Each number is 128 + 24 x the weight over its row's rms, rounded and kept within 0 to 255. Layers, rows and columns count from 0. Numbers have three digits each. The size before them is the row's rms in percent of the matrix's.

# layer 5 MLP up, 1728x512, rms 0.0414, rows 299-332, columns 256-319
097:116138116161119111149139138100178137130133154120160146086160120140120113144113108090116146126141134110140114111109113141143162143156139093131091134137146124133107186110145146121153148089158137
106:075123125126124157091122149098133092113157192113100096112094108084148154136153164152153121112115132143131153159099137185092152166138145118108096119139153093142133093146165144164145153122145106
105:129126160102144108137113133138149138070150126104140147139130167114157099125127151129128137138165172146111123130091132115136121142142106144115132138093148135159128078127157126092120144112170138
095:146129149140110152137142099125132157145146121165128172135098124156162137148127128101112126094112113116140108129144135105121161151130163105147109138101126136140132123119129092144147130115145128
110:114114140123103140124167135131155076145117172150105084135159123142175151148120125126121124112146084162186142195119108137152171082154130137126059144177140145128096171132115120149144129124131137
091:162127142120141086127113116106115144094136118159122117151152130113141109201105130110121165161153117126182116094087122090102166159144165121114147109093169159107121091145122142151139073129079167
113:096142150093136105118077127161169102167137101091131146159143135110114106119155116136111127111107132134139111175138129128099122161083102120151135130130112147095159142124102108121112156126120101
090:101136161123105181135120128139125101116131138134088098118160142133131126109104125076146105152108147127161100130133141096141140117136122133146111098108155133119143086140114166114122148112156165
109:106155140155125112121097141134074095137148144152137145134118118097157096127093142085133102114142105134128104078130105132174145127104117130120053144113141081175131121103064156110112128107119106
094:115133088132119090180125114148162182145090133167152121121144096176153136115138100155103142106073127100163084159109109061100077129118125146098135127091125103123159111177152101142162138092106132
103:098142110140177114097149162115136116141110125176151121109139156128158127119141149086141126130107130156113117116117152146150122143141128130136134132117115115165122090157140149160138172127111126
099:139121144110165136149163125099113117124177119075128162115109110107122136109133137119126131094132128142121154085130156188104114150139119108143144071104141111132190128087137121117146139134117116
142:107173102133170142096089126147170112125165119111073133143135125108143087069119142115157093112100167146172129137149161109102125120121151098117099156104084131146132170105101135094091147079122126
109:137116145138136085125160109154144140103125109174088090126107126165154155106149113102142067156112101140119126162085201122124134057150130144168134127134125128108162106129079147153121090138123119
101:128124092123167100147106168177113096104142127134131149159146136115179184117158160140112131105129095187090157138143148134142114132165088134078108124132117105136119113131185120111130113136126168
100:119135131119134070125118106148132116132142151115150142109123123089166113110107106118134165157139095088115145116190101087136146149174123099095116088124155141126120121120126128086097131132168110
116:129137090151132144150098123183110134094145102151132124136123116152106162157101160115087065114076118080143115145157166113138092067110154117129177131097140132138135098099122097159125118127089154
105:120144164141126171121174138150163122105137155106143072119129115119105159132121134094119117083105158139128125169141142137128148108140123105093146117128164127161110135152133163106076124094135089
100:149127126102097117122100103099142128137138139126159162158112166112127113134130153146096120143130126129168136127118147153133094098096143079121114111077145083106129121100123122132132147091157142
102:125145120119080137164142147127114119153095112077165118106090130128121134112126106145126112093126134128089136147139114094121137095072135164176130120136153126124154149101137184122147143133128120
091:117129100126120120175119105132116126148081109147182144168157112153163158144145143113151154136127134155123113086130111149171146131119128137161135130161077107119076119115168100122136124132156103
095:164149177134157111118166101091145109130181106123136118139110122149121097130147085160121111132115082079178149145132116162147139133116123129105144115121095147107170146105185157153149124145117093
106:109159107150129142096127065101125135134156125131154138117123094186140125083121127075106117134088105187098097111160125153117090121186135151088117151122106093119154143170107191090110113124133138
096:140116156081164135108120122129144119132104124125145125118197138126092091094148114155127120152146106081090087118151091122083110138124100125129063135133142150119111161115119189140138159147132143
094:105120100142109118146128119120167131129104117127149102110166140070139109165159114124146104170099124129165117119141124139164110121122128122108131151117117148122148086104165148157117101128120115
092:118158138156113122097150137109151174147101125084150099125103143128160120131166173083224157193162171098079124105101126131155158109122102125145104162106131117137114148158159118151150111135152138
095:163110148135127133153178184123171134114152119127145125151102143146165135085109181120156146145136125114087098164132158096097108121149171131137143136107124161093127110102122117178159126133183148
096:081131083103138157170102120113100113138131154087106154137085133128093074106134121122129117079130157106112142145124134149121132083140098119142122154150158120134122111140148140119098135108130117
130:092151126119169146075096141137158111140145087100125133143147111091160094120126132106172117117111119137154112159130147115096143135118112096142100140110083157127152183133081096132118161103135116
097:130095140108146116139131137121144150126158139140158125131120099146164084090124163143076125083154133183126153155121181117082118085175151088125116117138129122135121154125133093126156126128134119
097:121148164142145111133140155130120098100142101119120105122159100168111145136126175157138149133114136105113165139128122094118100154119083141132131131121101115105156113145113084146106115099160161
116:153125117131134088128127158122095180089134128115129121135141156116130139099113093135151152146127117137125119143103104095162094099099109151082140148145162118142096122181159094137130115141082128
090:131088145126090147125074109131129181118128100076120129114154146083141139144162130132135153128131144101130122072114124140119113125120152114156135112131136153127159132141084131124199109112122112
089:113161086130067104143121105186185167136161096144139144111114118146099155144114174111107080178160107109138141113177123118109102123119131129153111137158167110109110125133110115090149108104093126
# layer 5 MLP down (transposed), 1728x512, rms 0.0379, rows 299-331, columns 256-319
101:080129165124144107146126113124164151127153155121151138132147143159122133150124132124144113127140164101158127086167135126175116127109152131133098103140102154127122101133082150122135156136149158
108:141079109127087156196091135140152152104179135148147116138109116115101099095094133125132117182124126096138133105106107113104147154122148150121104072121121110139135092121134119128187118145127128
104:151104138137136129138111109155110154135126132101122094143171117101186110130133108143133105129100122134087159139107110168120152161172118107123132157126120078159131106115146141143073167162116152
098:115105126125138155129175104137124138121070144118162158118148139132121092093142134098128141132112163115114088133103133132172098145137090156156093148135143124094144126134127125122107133094146134
105:174102113172163110123122166118116104127120147118128125072119145111172141121140135128120132074155117141122129155109138104127104111144099127171133033139148146126163122099126139132105126067146092
094:117126124145121141078123126162150142155154157141140143120106117084118125126104143102097143117140080137122148121123110138098099100088109102151119105137131090087100125120112136129124174107135095
100:124052132145144172133129121090151162112130155134139126127138142162108143114113074117156140123126146109166135104137113154138198121121124151100122090134110094099128098122132132142185091129112127
094:141145142141098085177135112146138120139142153096134164112170136148113133118155166156099148100134105127122119113098121119157102128129125154107141036194129113115128172141112082154163120120140121
102:125145134145168092183124100141161104109171142123141120135101121149085086131124150122118170118154117127132149115151146134137090096107173135172139194121114134182134141139116113130148118084133074
097:081209132109142134110147112064120116107149151084154157117123080134156168157127105118111156081102108085158170121153091142099171098112149120144103176125128089138164157125129121094109141118097129
101:117121133108108127094113122141161117137141129125135128112119115126133131093132128123112133161147069138140104142104148177109124121134162113113118112176107110100124143152130095172159167142163094
096:105072132161144125068123123165129122080174104143113101124136134132094122140109160144137121149127140146117166116104140107117102107068141120160143148142133106151149122118137152106093100140146099
112:179036178135101143139139105126112163121135157145122135121133131134114118163132067098085168140149126109122107100111104156142154114122119149143153084139160110123112088126142140128167119172130167
106:116145151075137098140138094147111107141158091150135117125112152116142148139136141128064165100127129119162076163086182127149126077137078135094123116156117170134080138158187148116154130148175108
097:168135128130161067130148153120108134103158191156176130112162110127133158138100138178153120140098151177151130087115123116110116105168117137100110124101140126113165165162136173133118115144141127
101:091138135073139128150106156143138155111144107110117156157068123150139143136152103140164146138145109129098102154090120143120153129122138114111119132137129136078107114110175092141133142170119141
114:107159141151098129161135157124138118145147174133112126149138113154142155134123172154125119130108133141113148140144165122161123112120131142153116166133096133136102167135140131149057123169114140
108:106099104099115053161100121100097149130125128149134125160119137121096143143172087121151131160104163170143102146150143137110126138204129121121125213111142141150105149126169166095187134135156186
098:107141132179149124142142126166155132141141119160206166141158121115164122121139104115068148097146155153134110086073145140119110124073138136108134157130152104136168132120132131108074137097136110
102:132209174201131183107148107102113122115150131131123124090112147128102135114066140112087134098125100133127135134128146139151128087116133101125156184157137140135082128104108141130120137149140089
090:137135144143107172133103130158101084122135146132136171099126079119085129092125123113085096075101088140118126099126111122160139119151111126061127101106120094159129133138087138141186125117100129
099:093158133114137140088143103153108146141157145137139122134106097143151137152097121126144134162110156135113147123109170100085175181141113133176140122111123147087134154127128109119100103153091170
101:124117124146154198123111118174103141087179162122152129137134121182098133131126113119108115157104133111133122075121140102138119072156108145142141129121133111116139166092149099099128140125119141
099:143144144128124099100149154152121106128106119133082124147074112122167124125156114126115101159147126128136124101156141145153130107107106121137130116181137156110133077111123093169071091122112101
096:165220156185110164137104125179105066135108071131104167112126140098155156106103112150111114157129136145135130133144141103137126116087152147123140221114116125101133131108149081151081147169133079
088:185097115079125187148122089147103077126159119134140137127131114133110143129107103161049102068110101147146124138137114126143080143128120082104156097156113129118132106133094129187098154153123108
098:164081111135108121121098121170112126125106177181113148137134124110094126144154109139122126114098114131155140105084122142138179118097130072124160159081127130179152148131131095142079124131068102
097:126132083153121114130119119131114121151167155161117162129123128117163134109135136176129111165105146156064164125132172128135168105142160082165147094120142111170129114104154143111151113128121167
107:167088180111106110109190101100150180136096123118132129086136126102129117164135133097123126174163118107118131122119113146134137116116118164147114066111168133135130119128136120118159111136125160
098:106189128151123110168112118117096150075141139155149132139100131104154135127109118136142127175107085137135180121122131111142131147133134135154121212128117145110150095089126088094060092178154107
099:098155117149167139116097149095140085096161122126116128093162117137152082142127093137084123127102082073112130095137137136125115125111088107121111124148119147152070157146109176132167139125103166
105:125118122123138117185093101114127177127098130154136121096096161161105163140135148096122126123111175140118102122119124153128101130075097128157117139145134159133160097136135099125115142163162141
093:142165130168158182109137135132154121113104082145131137142167131149148174164110159109153102129133137117152125109122083129164160134157107137127104200127141173147152096110179157124106106085155081
# layer 5 MLP gate, 1728x512, rms 0.0391, rows 300-332, columns 256-319
106:115125133139119127128119117140103135129125159177158129090150143167101136140131164088123119157149107108136112136105144124134133161148103166156143126117170125104122110119121127125142069105110135
105:090119097151096149139140115079107119151140132167084127124147104106122131118162117132096155151127102092120142112154109100127182098110132111112149124145186117121123121181121114137134115169091120
100:118094132099142152152081084098085131118133134141110146101148153105131139113164121115124156142144159159177114156092091147119166137098119161136146110148108087129122166156143164132171109123141122
101:127130122131135122185096102113095121116136127093141157125096129135132144116103115136130185122139110119089129097112149133127096138105119150129207100106148129132121093163106078127153146167151165
097:116150128137102066087151151171128157107108180123137106159112128144105118126127135108167181143089163178117147116078099061105133137158143159106102136132141127121133136108140161149116130141164129
096:116116164114134142155133112108120156110113142126145089107144136173134164123120120131166143133160111129121114128127101173167142117156135151116125109137110107117123112092155136139125094110115128
095:145122128113111136159089148153138098118123129171111121135096120123177122122168105057152138132164174091158091143141182148093140125123117136125140151165117165106108111136153118146115137100152136
103:154109164129141131171151147181138143103127172152119110115115108137151122197134148148145135134180147126116143110118120081146130160138113147148125144165133115178077140121106141123147134129132169
098:104121113109101131156064152115132152115110110127123165077069099184128102117127113145124086149118116121128097106128115136103160113114142142106126118159106132147146103165130097130153151109144130
106:134079162094085115159144094142133128089132123079168118120138137116110160152129081142105107149141101126132143134119118142140121187140145132143102094171101117090113108144149145115158096169168110
098:108111131144134104155134119048097119123126124107154157092134096130104176143152125132141154138132101132089125118116151182117108164133073121132177081154134114107158133126111131123161127166100158
078:152126159125113111185110131113100146154129138146110144124144126115118144126125078109116154162169124110125098088102117119151151126122118152172159095146163104110142093111132104167151113132126154
103:170113123149126163154129119124126108133138143136134158159173122089109130138084104138101212096149125073130100106125074135129113176144130136133131129146112141144103116129155091142137107127123159
102:140099135060152102167098141176122113140154092158110131175124079111168116157158153156110127118180129133108106161121136158120119122144122130136147110143142112153102138137159107147135117188130143
102:113117155132144099152140140133114143142146150158125153077143128122158100163158144117086146091126144139093126117116064106112144117146139126126150113094130156141120101140178180150167107114131119
113:119143135157146181120126110090108165118110121117170096091117128150137125135137142089106139128128120093132125117145121159118113121081136140144121138183133123140083101162121127165120101133129105
110:177122190138165099104096114118119107091129108181114099117115092117117146107100145117117120134144108130140142124139091134097152126120107159142118126106109115139130120090088123155152080159107114
098:161128103151118138131096105078088126099146144124123120149085071122055109141134127147139101151211111075142160130134133095136111133123130145146153083130131101118087111151171120122156122129130181
100:115135140139144138115190129086123137074160140139137088106131162123138166139116137101133150121106106125107084112089107144166166078132100118124157138106128160123114134150140164146104090120152075
092:131131167135131109126097152132117149147111096138122091098110094115107161145105131128085145156136145176122150118115133128092097101114108119155108103094156110112132105190146123099146178180098146
103:145138155139091127117120137109165114133108106108137093117150110144111141115092117170148127164145156151130110126137139120130147109100131127142130109131140094093121134095152132132149107124122126
100:130141161152115090125113111145130135140142164177182116109100114168130158141097113117048126176133100150080101170078072165114124121132153147145159146122119101123159128149145142105156114112117130
101:156167159113090158137153069111101144084135149134121087153137133127154181156111118122141135138140112139108121106064123098153083165151140156100142148136121112139132121102086156142111095145112149
095:137122181132174184176101087129168088122082126104157132118176080104127149107126134079124198130153119117124091139101125143141120183144173121133164117115113136078138146118152109127123147142104099
099:175129141078103133134136112111111175159136084166092174147092107135158137152129123151084137105140133144183165139085153113127066130096121097132160139136136101106139095181162093100131123103135144
100:152150115133133093134110150141114165145147126127166132134130114106106158130082100145124171146125153093126173086134069125129147107136105108144112128083161126172096125150120076139160084113105122
098:122110108128134146180094099105136140114094139083158136087091101165077141133166104094134147100106140112162128125137123163134132101139086138135125132134104152080113103151107156122136117123138123
094:176106170113091104127147129093145187137092120102116097132134106140113159121184109127123134144149126098105122138104081137144114100133124144145132065128161092069127125125130093180176129147166151
101:100104137126122105104145088151100205117088140083153122092124151175100101125120150117074131131151138137134158130100134120093114105126105169083138132136110121102140143134163101115142134123129130
099:131126167123116105163142135125137139157095147112123120131134121154098120097100155161113145136106134111083101130142101132148140128106096192138115102102138094084173130109098072136122107114136144
105:130124166139117162151105133159109109129124148139132146130096081131124157140128083066088140079156098092102135126125104172122122174129122169164146062127104119120131139117093108133143115143138144
095:123147148109147134115147151091168105133106109170142091107173105133112170183093143139148154162167152122166120123133104112134139150148105115119132126126111103138123076117168132128097112095140154
098:130103140146111105123126143062107104114072130135116168152177111124145118136150118109156177127134108131096079131109074141185185157100156139118155096130138179158095128137136115154164127155117108